config = dict(
    n_layer=10,
    n_head=2,
    head_dim=64,
    activation='gelu',
    norm='layernorm',
    norm_place='pre',
    qk_norm=False,
    bias='all',
    tie_embeddings=True,
    optimizer='soap_variant',
    lr_head=0.0102,
    warmup_steps=200,
    doc_mask=False,
    steps=4387,
)
Each number is 128 + 32 x the weight over its row's rms, rounded and kept within 0 to 255. Layers, rows and columns count from 0. The size above them is the row's rms in percent of the matrix's.

# layer 6 attention query, 128x128, rms 0.0451, rows 86-127, columns 96-127
size [118 116 115 126 110 111 125 110 121 107 124 119 111 114 111 120 114 121 112  98 123 112 122 115 120 115 107 122 117 124 111 123 115 106 114 124 120 129 109 109 107 107]
[[162 172  64 150 115 137  98 114 138  95  81 123 156 105 160 145 184 116  63 143 131 156 152 100 170 126 124 105 118  99  61 178]
 [137  65 113 166 147 137 143 194 116 163 126 185 122 118 167 152 133 110 139  91 121 138 108 110 137 140 139 168 169 129 138 109]
 [110  72 116 105 136 191 112 129 189  82 133 147  94 173 131 151 107 187 104 117 197 152  99 169 100 168 110  86 107 145 116 151]
 [101 125 131  92 174  99 122 120 154 151  95 125 147 168 144 154  90 138 163 140 102 174 150 109 162 103 117 150 176 215  91 176]
 [ 86 164 165 150 175 101  80  90 134 112 112 111 119  92 147 156 107 129 140 132 136 127 156 159 151 135  92  69  99  82 110  89]
 [ 84 137 157 104 184 139 112 111 196 152 145 149 140 141  97 105 165 128 143  84 155 149 142 107 114 141 134 176  84 109 160 117]
 [187 150  69 153 133 154 105  73 131 165 157 167 136  96 108 185 134 149 202  97 135 111 159 114 126 162 158 171 120 118 136 147]
 [178 121 118 113 126 100 121 138 110 166 113 149 140 148 113 141 199  89 140  54 158 110 128 132 118 172 197 170 119 141 112  43]
 [105 112 146 115 123 149  77 163 147  84 178  87 162 111 159  97 110 131 190 120 140 165  71 153  99  92  73  60  85  92  80 117]
 [158 135 145 149 139  95  65  98 137 127 174 134 131 148  92 130 148 146  82 120 142 171 182 185  83 204 111 141 186 140 107 105]
 [150 132 143  93 123 116 159 158 175 139 108 174 170 152  66 175 132 123 106  60 112 171 116 184 132  84  98  74  96  84 133 110]
 [126 147 147 143 165 113 210  95 198 130 187 155 132 202 103 136 159 157 106 165 174 166 150 124 122 110 128 139 134 110 122 175]
 [103 124 130 145 127 100 180 137 188 117 165 167 138 162 117 147  82 116 134 146 125 143 149 114  81 150 177 126 117 129 127 167]
 [117 144 139 131 100 117  57  91 118 174 109 114 104 104 113 116  87  94 131 158 125 156 118 187 132 104  72 128 128 117 128 152]
 [119 120 173 191 144 101  72  98 181  92  94 146 102 113 121 189 173 170 171 134  97 172 118 106 134 104  96 141  83 163 158  94]
 [130 127 147 146 177 175 131 118  64 104  71  75 158 136 172 130 113 142 172 166 119 102 172  88 106 169 117 162 117 124  87 106]
 [119 124  83 168 177 133 106 178 156 141 127 145 134 173 164 161 110 145 126  99 133 146  93 140 164 165 111 185 174 114 165 135]
 [134  72 119 140 166 156 151 161 145 126 149 160 128 132 104 135 119 143 127 158  62 177 117 131 146 109 169 111 121 141 195 121]
 [124 180 118 158 135 124  97  98 135 126 125 167 120 133  91 110 134  89 128 204 146 100 142 145 113 146 132 131 224 144 119  88]
 [ 93 150 132 119 107 174 110 137 100 188 128  94 158 116  98 158 191 139 101 161 130  85 119 136  89 192 137  83 137  87  74 160]
 [120 157 194 100 105 124 124 155 119 124 150 171 176  86 135 157 148 104 115 127 189 119 140  75 173  67 146 108  67 146 193 149]
 [175 109  98 107  96 145  78 180 173 122 196 106 151 129 117 130 168 140 199 137 128  93 131  99 148 148 107 170  61  86 132 154]
 [112 100 108  98 160  75  51 144 140 141 114 108 168 158 117  74  93 175 106 153 111 134 132 100 129 135 137 123 141 123 109 159]
 [150 149 117 178 118 179 139 137 133 151 135 143 121 188 114 159 141 166  97 113 159 138 120 149 174 148 133 138  84 146  85 121]
 [118 121 147 149 174 125  94  52  85 131 128 166  58 104 180 202 159 153 121  74 113  78 137 133  94 118  50  81 117 202  92 138]
 [156 147 152 139  87 109 101 163 145 164  90 106 139 130 126 145 108 106 148  95 108 126 125 111  38 145 152 136  71 104 167 101]
 [158 150 118 170 131 160 130  62 128 129 126  77 139 135 158  86 147 175 130  91  47 149 137  78  83 152 142 109 119 120 190 100]
 [146 123  86 167 176 111 107 143 136 211 117 176  98  99  96 152 172 100 165 158 217 179 176 120 178 117 133 136 143 124 147 124]
 [114 132 112  72  49  79  89  74  96 172 234 153  98  70 106 128  96 153 141  72 101  92 122 132 127 106 120 120 107 101 143 141]
 [113  73 122 144 136 137 143 100 160 136  69  78 115  92  77 109 175 112 114 119 168 141  97 126 183 146 171 125 152 132 199 124]
 [174 130 139 151 162 139 146 117 137 133  75 174  92 111 134 174 102 154  91  79 121 151 153 128 135 131 151 159 107 153 230  80]
 [ 78  82  76 140 105  87  60 118 126 155  58 137 114 154 122  97  89 165 146  85 155 145 128 101  74 160 153 150 146 136 115 111]
 [105 163 101 122  86 155  98  88  97  62 114 157 139 184  61 169 172  89  82 140 133 164 139 171 149 114 153 190 125  84 127 110]
 [154 127  61 166 129 130 110 145 166  96 136 109 137 146 155 176 129 118  94 142 137 186 161  69 147 104 164 166 140  88 132 102]
 [127 152 125 152 183 155 161 113 173  82 114  80 134 108 141 158 131 155 205 134 103 127 126 137 186 159 123  96 171 110 123 116]
 [ 87 163 154 144 108  78 166  68 117 167 150 172  77 120 153 154  85  87  55 168 174 121 115 159 122 132 130 121 118 130 148 129]
 [180  96 121 136 101 150 179  92 115 111 139  72  83 183 122 127 111 181 156 155  91 155 169 135  99  72 151 151 135 132 130 130]
 [124  89 158 118 174 145 101  77  64  62  91 137 138  95 119  80 134  76 107  78  96 166  66 154 110 168  63 101  76 136 124 164]
 [128  99 138  86 120 146 100 111 171 151 180 112 171  76 123 116 146  76 169  33 150 124 188  79  85 131 130 124  95 129 150 164]
 [153 142 148 149 165  71 147 105 144  94 145 148 148 155  73 156 113 146 178  95  86 144  59  98  91 104  91 167 110 148 151 144]
 [107 127 141 176 172 134  94  46 191 161 103 126 119 138 132  73 144 111 104 202 124 144  92 100 179 167 148 111 148 130 166 113]
 [104 130  77 113 116 115 116 126 111 103 165 138 161 122 135 112 116 140  63 138 105 160 150 201 110 161 148 104 155 166 177  85]]
# layer 6 attention key, 128x128, rms 0.0411, rows 86-127, columns 96-127
size [115 114 109 120 107 106 118 105 113 103 120 119 113 109 112 114 107 120 113 100 118 105 122 115 110 112 110 121 111 121 108 117 110 101 113 118 115 123 114 110 104 105]
[[140  93  78  99 151 104 128 126 132 100  94 197 140 141 129 125 136 152  53 155 130  89 122  86  90  98 112  74 109 122 124 194]
 [120 186 132 128 111 147  87 166  88 131  93 202 130  90 155 110 162 123 164  90 181 142 159 134 128 141 143 150 111 146 156 148]
 [150  68 168 135 111  99  77 154 154 136 119 158  89 175  83 121 169 136  86 182 170 106 131  88 125 190 103 134 107 133 164 155]
 [149 137  93 114 129  72 174 192 122 164 101  82 109 126 185 117 111 127 111 156 147 212 168 158 113 108 120 103 139 140 138 152]
 [ 94 172 107 142 182 141 143 171 129 112 144 114  82 130 183 189 108  98 167 149 109 145 144 149 164 215 117 146  42  86  99 194]
 [ 96 137 112  89 138 128 108 122 139 130  91 145 146 124 112 126 151 159 112  78 128 101 136 117  87 140 146 189 109 153 101  90]
 [ 99 145  93 101 145 142 175 122 141 154 125 108 195 118  97 146 143 179 180 119 235 135 130 157 111 142 136 148 117 105 134 145]
 [112 161  78 105 129 184 111  90 118 165 116 130 142 123 112  86 121 109 134 146 146 143 108 131 121 164 173 155  99  69 102  89]
 [149 125 164 166 146 178  52 134 149  98 151 111 187 150 136 160 115 144 130 149 163 176 158  76 147 137 123 128  76 125 185  62]
 [124 118 118  77  91  99 115 145 145 143 121 126 132 121  62 145 148 110  97  97  88 158  44  98 107 205 137 112 122 125 131  87]
 [159 150 172 122 166  76 127 113 145 129 125 106 102 133  59 141 102  96 126 115  87 155 140 115 113 146 138 115  56 117 171 119]
 [112 116 132 113 139 114 115 141 149 110 110 120 172 118 129 171  75  64 113 117 150 143 109 111  79 120 103 158 165 157 107 165]
 [121 114 181  98 106  91 148 144 113  60  97 148  97 102 110 149 120 116 187 161 128 218  80 129 144  92 133 125 131 123 100 153]
 [126 125 100 164 170  85 145 153 132  95 157  55 105 150 129  61 137 135 100 101 140  85 141 191 135 132  53 164  84  83 172  85]
 [140 138 141  98  85  89  77  89 171 153 123 113  88 123 155 127 168 119 140 115  95 115 103 178 102 141 177 153  72 180 111 135]
 [125 135 196 140 165 154 107  78  63 158 126  77  96 114 166 187 141 146 164 141 128  98 146 111 140 117 176 139 141 117 105 164]
 [178 136 121 150 148 124  93 148  38 149 128 132 122  74 120 145  84 148 165 128 147 173 159 129 153 192  62 135  67 110 140 164]
 [129 138 154 128 138 159 111 109 145 101 123 146 154 117  98 110 149 113  57 119  21 143 130 147 163 143 183 172 134 147 150 155]
 [ 73 134  98 111  84 199 102 125 123 172  97 167  75 128 120 160 149 109 151 106 121 166 137 133 110 151 127 128 160  63 153 130]
 [ 97 145 113 194 102 238 119 119 151 166 165 133 101 127 110 124 145 123 119 161  94 149  97 127  97 142  97 101 152  95 101  69]
 [116 121  97 185 157  77 133 113 155 157 180 159 133  85 127  85 116 149 137  92 150 126 144 128 144  69 150 155  53 120 100 136]
 [126 173  92 114 158 112 100 142 132  98 143 189 199  90 102 139 116 165 146 119 158 121 112 113 139 176 118 149 148 186 109 125]
 [125 158 157 116 130 169  73 134 132 121 125 176 148 104 147  86 113 134  85 143 101 171 177 189 107 167 145 100 150 183 131 108]
 [ 73 135 158 140  54 138 148 116 152 122 132 134 106 100 110 106 103 184  97 141 163 163 141 137 130 121 192 183  51 196  72 114]
 [ 71 140 156 146 110 140 105 128 166 132 112 127  98 125 172 204 168 133 105 137  94 121 163 137 180 131 129 149 128 107 144 119]
 [126 154 152 137  99 140  80 145 180 132  58  90 119 118  85 122  77 119 164 116 144 107  87  74 138 161 134 104 152 131 147  97]
 [110 104 142 153 100 180 192  45 114 154  56 106 135 125 145 106 162 180 128 164 122 102 155 131 117 140  91 102 120 148 212  94]
 [154 178 103 105 200 157 107 175 151 154 153 135  96  86 125 125 170 117 164 176 117 149 123 144 106 125 140 157 111  55 140 208]
 [115 162  81 130 107  65 163 127 107 156 132 112 192 162 125 158  99 126 125 183 154 146 128  96 106 109  83 156 152 154 130 111]
 [115 109 120 131 137 121 159 120 170 127 152 135 137 165 138 120 135 116 125 123 160 115  98 179 182 185 117  88 122  96 177 166]
 [ 87 119 149  90 132 117 131  92 168 153  79 131 134 151  98 100 147 121 115 126 122 125 131 149 136 108 162 155  92 117 158 169]
 [147 139  95 119  99 128 133 144 111 175  78  93 116 138 125 121 129 132 121 164 133 144  96 162 128 138 100  75 125  92 133 119]
 [119 100  39 110 103 140 154 111 148 130 182 147  69  99 120 114  95  99 119 117 110 150 146 114 128  86 145 151 125  60 114 108]
 [ 54 142 100 123 151 127 142 165  72 121 119 135 134 117 140  91 144 111 121 128 169 145 158  92 104 125 105 135 116 156 138 149]
 [118 165 129 137 133 147 153 109  92 125 109  97  91 121 106 153 149 195 142 159 149 162 110 147  73 129 152 119 103  94 133 147]
 [ 83 142 151 126 102 104 196 121 130 110 164  52 122  97 206 114 134  90  83 118 131 114  94 151 142 124 139 161  90  92  97  92]
 [135 108 150 118 102 162 210 107 109 106  78  98 121 150 134  97  49  73 115 103 137 119 162 144 129  92 116 139 144 191 134 185]
 [153 134 125  89 178 138 123 113 113 111  67  69 122 172 116 122 131  82 106 118 110 160 124 123 128 176 113 126  85  80  95 142]
 [130 140 172 104 153 108  82 164 141 172 111 124 178 109 156 144 158  93 130 130 128 115  83 162  51  78 127  85 126 156 140 128]
 [168 123 175 135 138 116 168  96 140  74  76 172 163 161 125 133 142 191 183 140 140 148 128  83 109 142 124 170 121  62 162 130]
 [126 109 133 146 118 160 122  85  98 122 131 153  96  96 126 104  97 147  98 132  97 148  63 166 140 193 117 105  71 137 118 123]
 [ 89 141 114 105 200  76  55 159 130 102 158 134 170 129 113 124 103 142 120 180  93 128 132 132 137  94 137 120 140 157 171 161]]
# layer 6 attention value, 128x128, rms 0.0397, rows 64-121, columns 96-127
size [119 124 117 127 119 121 118 114 116 116 123 128 118 121 116 121 116 121 121 125 124 116 123 123 112 117 112 124 121 111 119 118 120 125 117 130 118 131 124 126 119 120 116 120 120 118 122 120 114 116 119 118 118 119 121 119 125 126]
[[160 166 127 155 146 165 101 119 140  94 116 162 122 129 161 169 155 152  91  60 127 129  79 131 132  41 143 180 118 153 133 156]
 [135 144 123  96 136  75 125  62  69 130 126 158  98 159  92 193 160  91 137 115 127 123 108  78  81 131 118 104  83 154 146 102]
 [131 134 146  80 104 140 144 178 110 145  79 143 122 152 173 111 150 106 115 113 123 173 131 147 212 151 114 126 141 117 109 116]
 [ 89 117 123 140  99 111 115 140 118 110 141 110 101 148 125 176 118  95 108 136 117 150 110 170 171 129 107 155 124 156 109 144]
 [114 114 143 119 142  79 120 115  73  97 108  99 117 198 137 115  35 151 115 114 120 151 118 132  53 132 158 132 129  92 171 172]
 [ 61  96 175 119 148 172 181  71 129  60  85 154 110  75 109 128 141  74 106 122 145 140 123  81  75 119  65 108 161 147 152 135]
 [126 126 107 155 114 127 136 154 140 141 126 113 118 103  36 177  94 105  97 159 189 162  95 154 117  74 141 172 131 194 183  94]
 [121 145 111  62 148 117  89 103 127  74  88  71  89 130 107  75 153 148 108 129  95  65 118 108 120 114 109 103  86 179 145  98]
 [ 75 132 136 131 127 165 151 170  83 130 140 111 178 172 141 122 155 153 108  82 124 145 122 143 157 185 122 144 120  62 118 157]
 [142 195  98 117  86 111 155 103 138 139 182 165 150 141 131 111  73 127 140 122 123 125 123 133 112 161 110 209 138 114 153 121]
 [133 148 115 119 107  89 164 127 106  99 114 158  94  88 130 101 107 122 148 131 162 122 156 147 155 115 141 151 169 135 148  95]
 [ 71 121 129 169 176  66 128 110 147 136 112 102 126 127 155  93  72 125 155 104 108  99 122 154  74 114  93 127 150 106 150 161]
 [171 126 132 143 121 131 141 119 155  84  92  80 114 140 103 111 108 151 203  94 131 210 129 118 121  71 160 119 120 147  96  54]
 [135 109 162 162 152 109 178 130  78 175 118 109  73 104 104  91 167 120 153 166  77  72  58 148 147 115 118 143 114 145  83 112]
 [ 48 105 139 144 127 118  50  74  91 185 144 137 162 105 143 126  93 157 115 164 137 152 111 103 152  76  64 169 145 145  75  85]
 [146 129 128 103 127 142 126 134 108 119 103 184 171 176 143 146  79 136 128 136 195 109 151 128 140 192 154  94 124 127 142 138]
 [ 91 165 101 132  81 124 159 152 113 110 122 126 115 144 114  88  90 122 188 108 160 120 161 135 129  99 107 133 128  80 147 100]
 [146 140 121 132  79  93 187 121 194 113 138  96 131 100  96  77 117 139 131 188  98 110 145 150 173 162 137 134 119 125 134 158]
 [112 131 106 121 140  83 152 144  97 128  95  72 138 178 115 179 179 121 143 152  79 133 142 129  91 153  91 142 113 141 167 112]
 [ 99 187 120 126 112 146  73 106  96 120 155  94 181 136  37 122 113  81 145 146 112  87 125 142 170  83 125 114 137 126 121 173]
 [127 199 135 130 110  84 145 182 103 212 117 184 118 168 176 107 137 121  81 101 169 104  95 171 141  93 150  59 137 137 137 100]
 [101 149 186 158  71 144  70 138 158  81 122  98 146  90 144 121  95 104 152 139 149 102 137 172  66 151 154 166 171  95 112  80]
 [153  95 126 131  73  81 126 123 117 171 103 152  71 153  67  95 132  77  84 148  88 120 133 114  93 162 137 199 137 124 153  83]
 [ 97 134 129 136 142 110 102 101 108 128 111  89  99 102 138  99 104  76 144 147 122 191  86  97 127 131 135  97 170 124  84 122]
 [ 98  95  94 131 146 114  91 154 162  53 138  90  81 182 143 115 130 147 160 139 102 133 100 125  81 106 155 123 130 157  87  87]
 [ 75 109 141 203 105 166 135 100 147 119 124 128 145 163 105 147  74 103 115 134 129 112 121 131 125  57  99 122 108  91 114 162]
 [140  67 199 127 103 162 149 129 118 182 173 121 140 188 156 131 129 112  97 140 113 173 121 153 103 177 114 115 130  91 129  79]
 [182 138 145 133 144 102 148 191 117 105 205 178  58 166 101 185  82 164 157  92  98  98 101 149 109 142 110  96 167  97 131 142]
 [105 140 117 123 117 127 134 190 116 218 119 113 131 175 106  78 139 118 137 131 121 141 133 132  94 106 165 117  60 174 118 208]
 [170 126 109 148 123  95 154 149 169 155 142 143 184 166 171 152 151 121 138  94 133  57 162 129 148 173 123 130 104 113 138 168]
 [132 147 135 111 121  97  99 104 158 130 103  84 122 170 190 117 138  89  96  89 110 111 157 151  98 117 119 150 122 139  91  88]
 [147 150 121 177 181 141 105 112 149 189  93 130 127 112 140 103 125 134 162 119 108 146 138 120 148 127 166 184 152 190 137 109]
 [ 36 105 113 130 154 161 169  86 149  78 121 176 142 111 134 116 118 159 139 149 121 149 131 100  38 118 138 125 121 115 101 152]
 [147 136 120 120 143 168 130 100 127 117 112 148 160 145  81 138 149 119 161 154 137 109 187 207 146 118 113 162 170  79 103  90]
 [180 161 102 141  94 153 140 171 123 126 107 118 116 127  81 129 154 115 128 177  98 116 173 129 167 137  94 149  77 134 114  65]
 [127 118 134  75 102 116  96  85 160  73 127  88 145 117 127 119 100 146 160 154 146  38 122 134  98 118 157  99 121 115  97  94]
 [120 154 118 188 154 153 157 125  96 141 111 138 139 149 141 105 180 131 151 118 172 150 178 140 135 140 179 134 109 105 133 111]
 [161 160 132 161 163 188 178 148 132 150 175 191 103 128 160 145 140 170 152  70 130 139 139 154  99 146 147 106 114 122 136 111]
 [149 138 116 105 153 121 138 125 145 165 116  94  65 107 105 125 182 122  75  91 143 141 109  97 121 138 118 169 174  98 102 172]
 [143 214 157  98  72 140 163 145 157 102 180  97 137 105 126 119 140 126 128  50 130 153  95 117  98  77 170 129 134 135 115 128]
 [ 97 113  52  90 148 146 120 155  98 133 145 133 119  74 122  82  94  57 126 131 131 105 195  69 149 141 113  83  53 144  90  76]
 [ 99 170 159 160 108 119 133 153  69 111 169 168  79 148  91 111 153 106 181 103 128 124 147 163  98 122  92  97 160 171 163 150]
 [116 175 130 142 132 160  76 190 105 120 182 124 126 159  50 126  52 131 141  99 151 140 118 104 148 121 115 134 158 138 129 103]
 [195  67 174  89 139 152 164 161  87  87 116 124 109  77 130 174  75 134  91 163 159 137 122 166  91 109 106 134  97 126 135 105]
 [127 161  96  72 119 128 135 140  96 144 156  84 133  85 149 155  74 143 123 141 152 139 112 178  67 117 184 140 135 153 123 121]
 [126 115 163  96 120 121 113  99 137 200 126 147 146 128 155 147 118 117 158 149 121 169 195 166 167 132 109 166 125 160 174  97]
 [102 116 209 100 138  81 110 175  93 127 123 100 178  43 132 118 150 152  85 122  87 121  80  66 116 108 122 171 169  18 144 126]
 [132 122 133 119 142 204 135 142 180  68 117 168 114 132 135  47 153 131  72 130  98 116 136 132 120 138  74 196 125 112  78 152]
 [163 135  93 135   8 146 123  73  99  86 123 157 149 123 135 140 174 124  70 119 109 153 132 146 123 145 155  84 113  99 160 123]
 [135 127 129 101 110 131  95 155 183 171 190 143 119 167 116 141 134 180 115 181  95 102 143 131 128  90 146 129  85  34 148 172]
 [118 118  74 139 142 139 173 167 199 125 125  95 179 111 139 190 126 142 123 119 121 134  66 199 137 176  79 131  89 189 132 112]
 [145 164 146  91 153  96 134  95 115 151 121 146 105 176 106 109 137 183 126 136 144 144  87 155  69  81  75 143 141 129  77 106]
 [114 138 129 175 112 109  75  94 165 110 123 146  37 150 148 136 104 143 171 103 120  83 132 131 134 159 109 150 127 130 155 182]
 [154 170 180 111  99 115 135 157 120 103 127  79  99 107 135 120 111 119 103 193 183 137 148  66 112 111 122 107 164 118 117 197]
 [138 127 108 108 108  65 122 112 122  91 115 106  84  47 117  98  64 159 116 131  87 172 109  44 107 143 104  69  89 113 133 165]
 [165  12  64 128 116 152 118 130 141 192 104 186 161 103 118 110 132 170 124 114  79 155  96 143 185 103 132 175 200 132 152 138]
 [ 77 120 123  67 105 163 138 140 145 115 130 148 116 202  70 117 123 138 159  48  96 113  99 120 186 104 136 115 115 112  55 121]
 [108  90 167 114 141 120 142 159 189 161  99 188  45 106 155  61 137  93 148 148 101  75 133  93 139  80  76 171 131 146 114 102]]
# layer 6 attention output (transposed), 128x128, rms 0.0524, rows 64-121, columns 96-127
size [121 119 116 120 118 124 115 112 113 118 122 126 121 118 115 113 116 120 122 118 131 114 117 117 112 115 104 120 122 109 117 115 126 130 120 115 117 127 123 125 123 117 117 122 122 115 120 119 114 124 120 118 115 115 114 121 117 121]
[[137  79 121  99  86 147 112 158 113 122  51 123 155 137 130 155 147 161 120 109 163 166  75 115 181 143 172 185 127 209 124 118]
 [146 104 150 122 147 145 104 119 147 147 109 141 156 132 148 141 106  99  49 174 106 135 164 146 161 129 182 121 142  67 102 171]
 [188 188 128 153  91 114 139 126 154 130 189  89 107  97 118 135 111 128 193  55 156 104 154 121 103 111 131 179 148  88 104 131]
 [121 177 160 161 140 123 141 129 153 161 116 153 101 142 139 123 159 151 148  89  51 162 133 148  98 157 137 124 124 136 149  93]
 [157 124 138  98 175 170 122 190 139 148 127 149 185  66 149 120 159 126 164 136 145 140 155  90 155  83 138  95 152 117 166 106]
 [141 208 112 118 170 113 167 143 109  95 119 104 114 130 117 107 170 133 128 137 151 196 135 141 113 127 166 117  26 123 134  83]
 [179 135 134 131 100 136 143 102 129 152 116 113 174 128 115 180 152 154 155  69 115  56 111 125 153 156 104  42  67 125  86 127]
 [125 159 166 140 113 124 135 125 151 121 116 162 132 159 135 124  91 115 170 142 104 200 115  61 173 116 160  99 100 118 142 166]
 [141 160 112 164 137 182  80 145 112 134  77  69  95 150 102 110 108 104 122 140  77 151 144  82 123  64  67 124 144 131  86 128]
 [ 95 130 131  89  44 101 121 104 108 105 129 118 139 121 119 160 114  99 129 141 103 117 199 121 152 195 155  91 131 155 139 117]
 [159 104 111 190 131 146 110 104 188 137 175  97 148  90 143 144 114 154 120 124  90 148 130 176 165 189 105 129 156  63 165 163]
 [194 111 110 172  61  96  86 160  97 123 170 159 110 169 156 157 138 150 145  98 103 144 104 119 113 101 143 144 105  95 159 138]
 [ 95 142  98 127 148 117  82 170 123 132  98 102 125 118  95 166 137 149  86 101 147 117 126 180 116 188  97 129 156 128  92  70]
 [ 96 137 105 165 105 116 135 151 126 117 143 141 117 136 126 206 119 119 137 102 112 130 126  37 205 157  90 130 158 150 195 136]
 [150 146 163 229  87 126 106 120 122 138 108 161 131  83 215  94 153 137 137  98  93 100 151 132 158  91 190 121 161 105 147 156]
 [108 183  91 138  96 123 146 153 122 208 166 125 157  99 107 183  95 182 148 127 123 125 125  89 146  78 157 170 121 125  89 190]
 [146 132 112 115 106 219 144 143 131 131  44 108 144 110 112 126  69 161 121 105 139 148  84 129 114 190 129  82 153 107 120 124]
 [ 74 141 111  66 155  65 146  92 113  64 141 157 145 169 122 153 173 151 143 159 122 111 103  71 144 140 145 182 139 115  96 126]
 [102 150 136 139 113 125 161 138 119 203 121  95 155 131 161  88 139 162 102 144 125  90 106 125  84  98 146 132 141 109 128  54]
 [133 148  96 110 120 180 127 134 163 179  80 147 158 177 165 136 167  94 156 120 138 125 132 178 133  98  73 118 139 157 102 130]
 [173 142  62 112 165 102 123  77 161 116  95 118 106  87  66 144 119 128  87 111  53 161  65 108 142 131 154 146 194 153 142 158]
 [133 125  83 164 189 116 129 112 164  80 118 189 119 136 159  88  90 182 120 145 142 130 161  55 168 133  86 113 101 151 139 150]
 [170 152 143 102 130 121 203 132 127 150 150 127 142 172 142 127  72 130 142 103 101  95 167  80  97 118  98 162 173 168  94 156]
 [154 166 170  89 173  59 169 123 150 171 117 152 128 139  50  65 110  80 138  89 159 163 133 148 155 135 110 127 119 111 146 197]
 [142 124 110 184 141 178 161 120 126 107 127 126 167 113 132 179 153 124 141 127 125  80 131 164 151 132 104 147 101 113 182 120]
 [145 137 135 146 137 117 116 111  96 182  88 101 125  84 141 114 100 160 178  81 118 114 158 161 168 141 135 177 130 117 109  97]
 [128 133 147 141 135 143 163 146 130 114 123 153 148 113 137  89  70 137 161 110 104 165 143 161 180 101 179 155 191 125  93 156]
 [127 148 148  73  99 204 117 147 146 175 199  98  49 167 140 118 183 191  83 127 130 132 139 118 113 162 130 144 128 142 161  71]
 [110 153 106 122 110 142 113  77 168 169  63 141 129 158  80 128 128 121  80 131 122 137  81 154 150 128  69 121 159  87 162 131]
 [159 125 163 140 135  69 151  89 127 145  80  61 167 156 137 143 114  69 102 142 126 161 120 171 141  81 111 152  94 192 154 156]
 [112 141 127 145  92 108  57 150 111 107 133 172 151 117 133 159 101 132 153 110 149 138 106 129 129 135  77 158 160 157 159 173]
 [154 134  58 140 122 139 117 176 147 173 185 167 137 152 108 112 157  86  98  91 107 148 140 107  98 156  86 123  90  70  90  88]
 [119 144  62 143 195 112 170 132 112 102  80 136  90  81 109 148 141 133 116 115 121 120 126 108 177 141 166 156  70 134  54  96]
 [161 160  83 143 146  94 125 118 120 119 155 150 125 148 182  99  95 164 133 182  81 147 162 155 185 137 156 141 173 124  93  71]
 [131  99  96 143 115 106 128  81 105  78 150 115 149 171 166 121 121 104 108 117 128  72 102  83 142 121  97 108 154 129 118 151]
 [126 139 166  75 201 154 163 202 116 148 138 104 177 154 154 166 119 145 103 111 101 141 103 157 138 177 114 121 126 123 103 208]
 [151 149 122 151 127  68 184 154 153  87 155 115 149 119 147 142 165 150 125 129  83 202 108  90 107 107 166 195  94 141 101 121]
 [131  81 125 108 164 186 167 140 156 164 147  98  99 178 159  69 153 114  69 129 102 159 158 122 161 135 164 138 172 145 182 130]
 [116  92  96 131  84 157 147 140 153 183 155 190  54 174  69 112 126 128  85 118  86 121 107 130 189 163 138 178 116 111 140  61]
 [135 126 144 153 164 117 128 121 168 134 103 189 109 126 120 151 154 217 132 138 112  96 124 139  95 157 157 116  89 168 216 157]
 [113 118 139  80 216  50 129 140  92 111 135 126  97 119 166 160  92 133  95 201 107  94 138 168 129  93 132 119 137 138  97 153]
 [188 116 137 163 104 112 191 139 152 171 120 141  55 119 130 175 104 136 197 127 127 140 131 108 136 175 145 112 147  99  90  87]
 [100 123 150 112 210 125 120 144  95 125 156 118 168 127 120  97 137 165 112  74  86  76  92  96 149 138 193 117 120 208 150  95]
 [147 134 192 111 123 129 107 103  81  58  71 125 111 132 121 145  87 175 149 158  63 118 151 154  88  89  94 174 111 134 110 106]
 [145 113 161 117 213 165 135 116 159 164 119 144 164  86 149 148 145 115 146 185 113 109 169  71 150 164 167 127 127  86 144 141]
 [147 138 135 156 163 141 131 127 164 118 134  95 109 133  75 140  75 102 110 137 141 122 122 105 151  99 189  75 178 155 148 138]
 [104 130 129 216 104 138 168 138  75 139  76 140  80  69 100 107  66  85 134 156 152 106 161 115 124 153 118 120 116 158 124 138]
 [113 138  88 103 141  92 105 138 108 115 162 143 128 112 186 137 141 115 165 165 142 160 152 146 159  53 113 149 145 129 131 137]
 [129 117 210 118 175 127  94 132 209 153  97 107  79 101 146  80 163 140 172 100 193  76 128 136  89 133 119 169 124 109 157 157]
 [103 146  88 115  81  81 133  85 124 191  82 135 157  78 155 126 137 122 149 210 131 167 122 140 196 148 113 107 135 189 125  73]
 [117  99 132 148 157 146 193 153 131 153 105 115 109 125 166 183  82 168 120 100 114 130 138 100 175  79 137  64 165 121 135 118]
 [107 133 100  55  69 112 118 177  85 172 118  97 135 137 120 166 149  87 116  89 109 139 191 171  93 120 157 102 109 119 157 100]
 [148 173 110 147 106 172 115 161 144 147 157 161 128 141 109 112  83 162 126 210  60 132  80 172 174 110 146 148  77  68  99 139]
 [153 142 152  96 136 194 106 101 126 137  89 200 159 100 134 136  95 158 141 103 145 140 128 108 154 120 115 171 174 113  97 114]
 [176 138 130 142 115 150  55 144 127 133 135 166 145 145 149 202 149 153 162 148 156 154 105  81 142 157 118 156 143  90 154 101]
 [ 89 106  97  77 123 123 138 141 185 151 132 133 106  89 145 163 136 149 111 125 113  99 124 162 114  77 163 112 135 118 137 107]
 [ 28 133 152 140 145 173 104 122 146 136 138 156 132 153  93 163 157 114 138  92 157 123 162 174 159  96 140 134 157 155 118 131]
 [159  94 137  92 138 109 132  77 120 110 127 158 151 125 129 149 148 100 133 138 162 124 149 102 154  62 149 117 109 135 184 142]]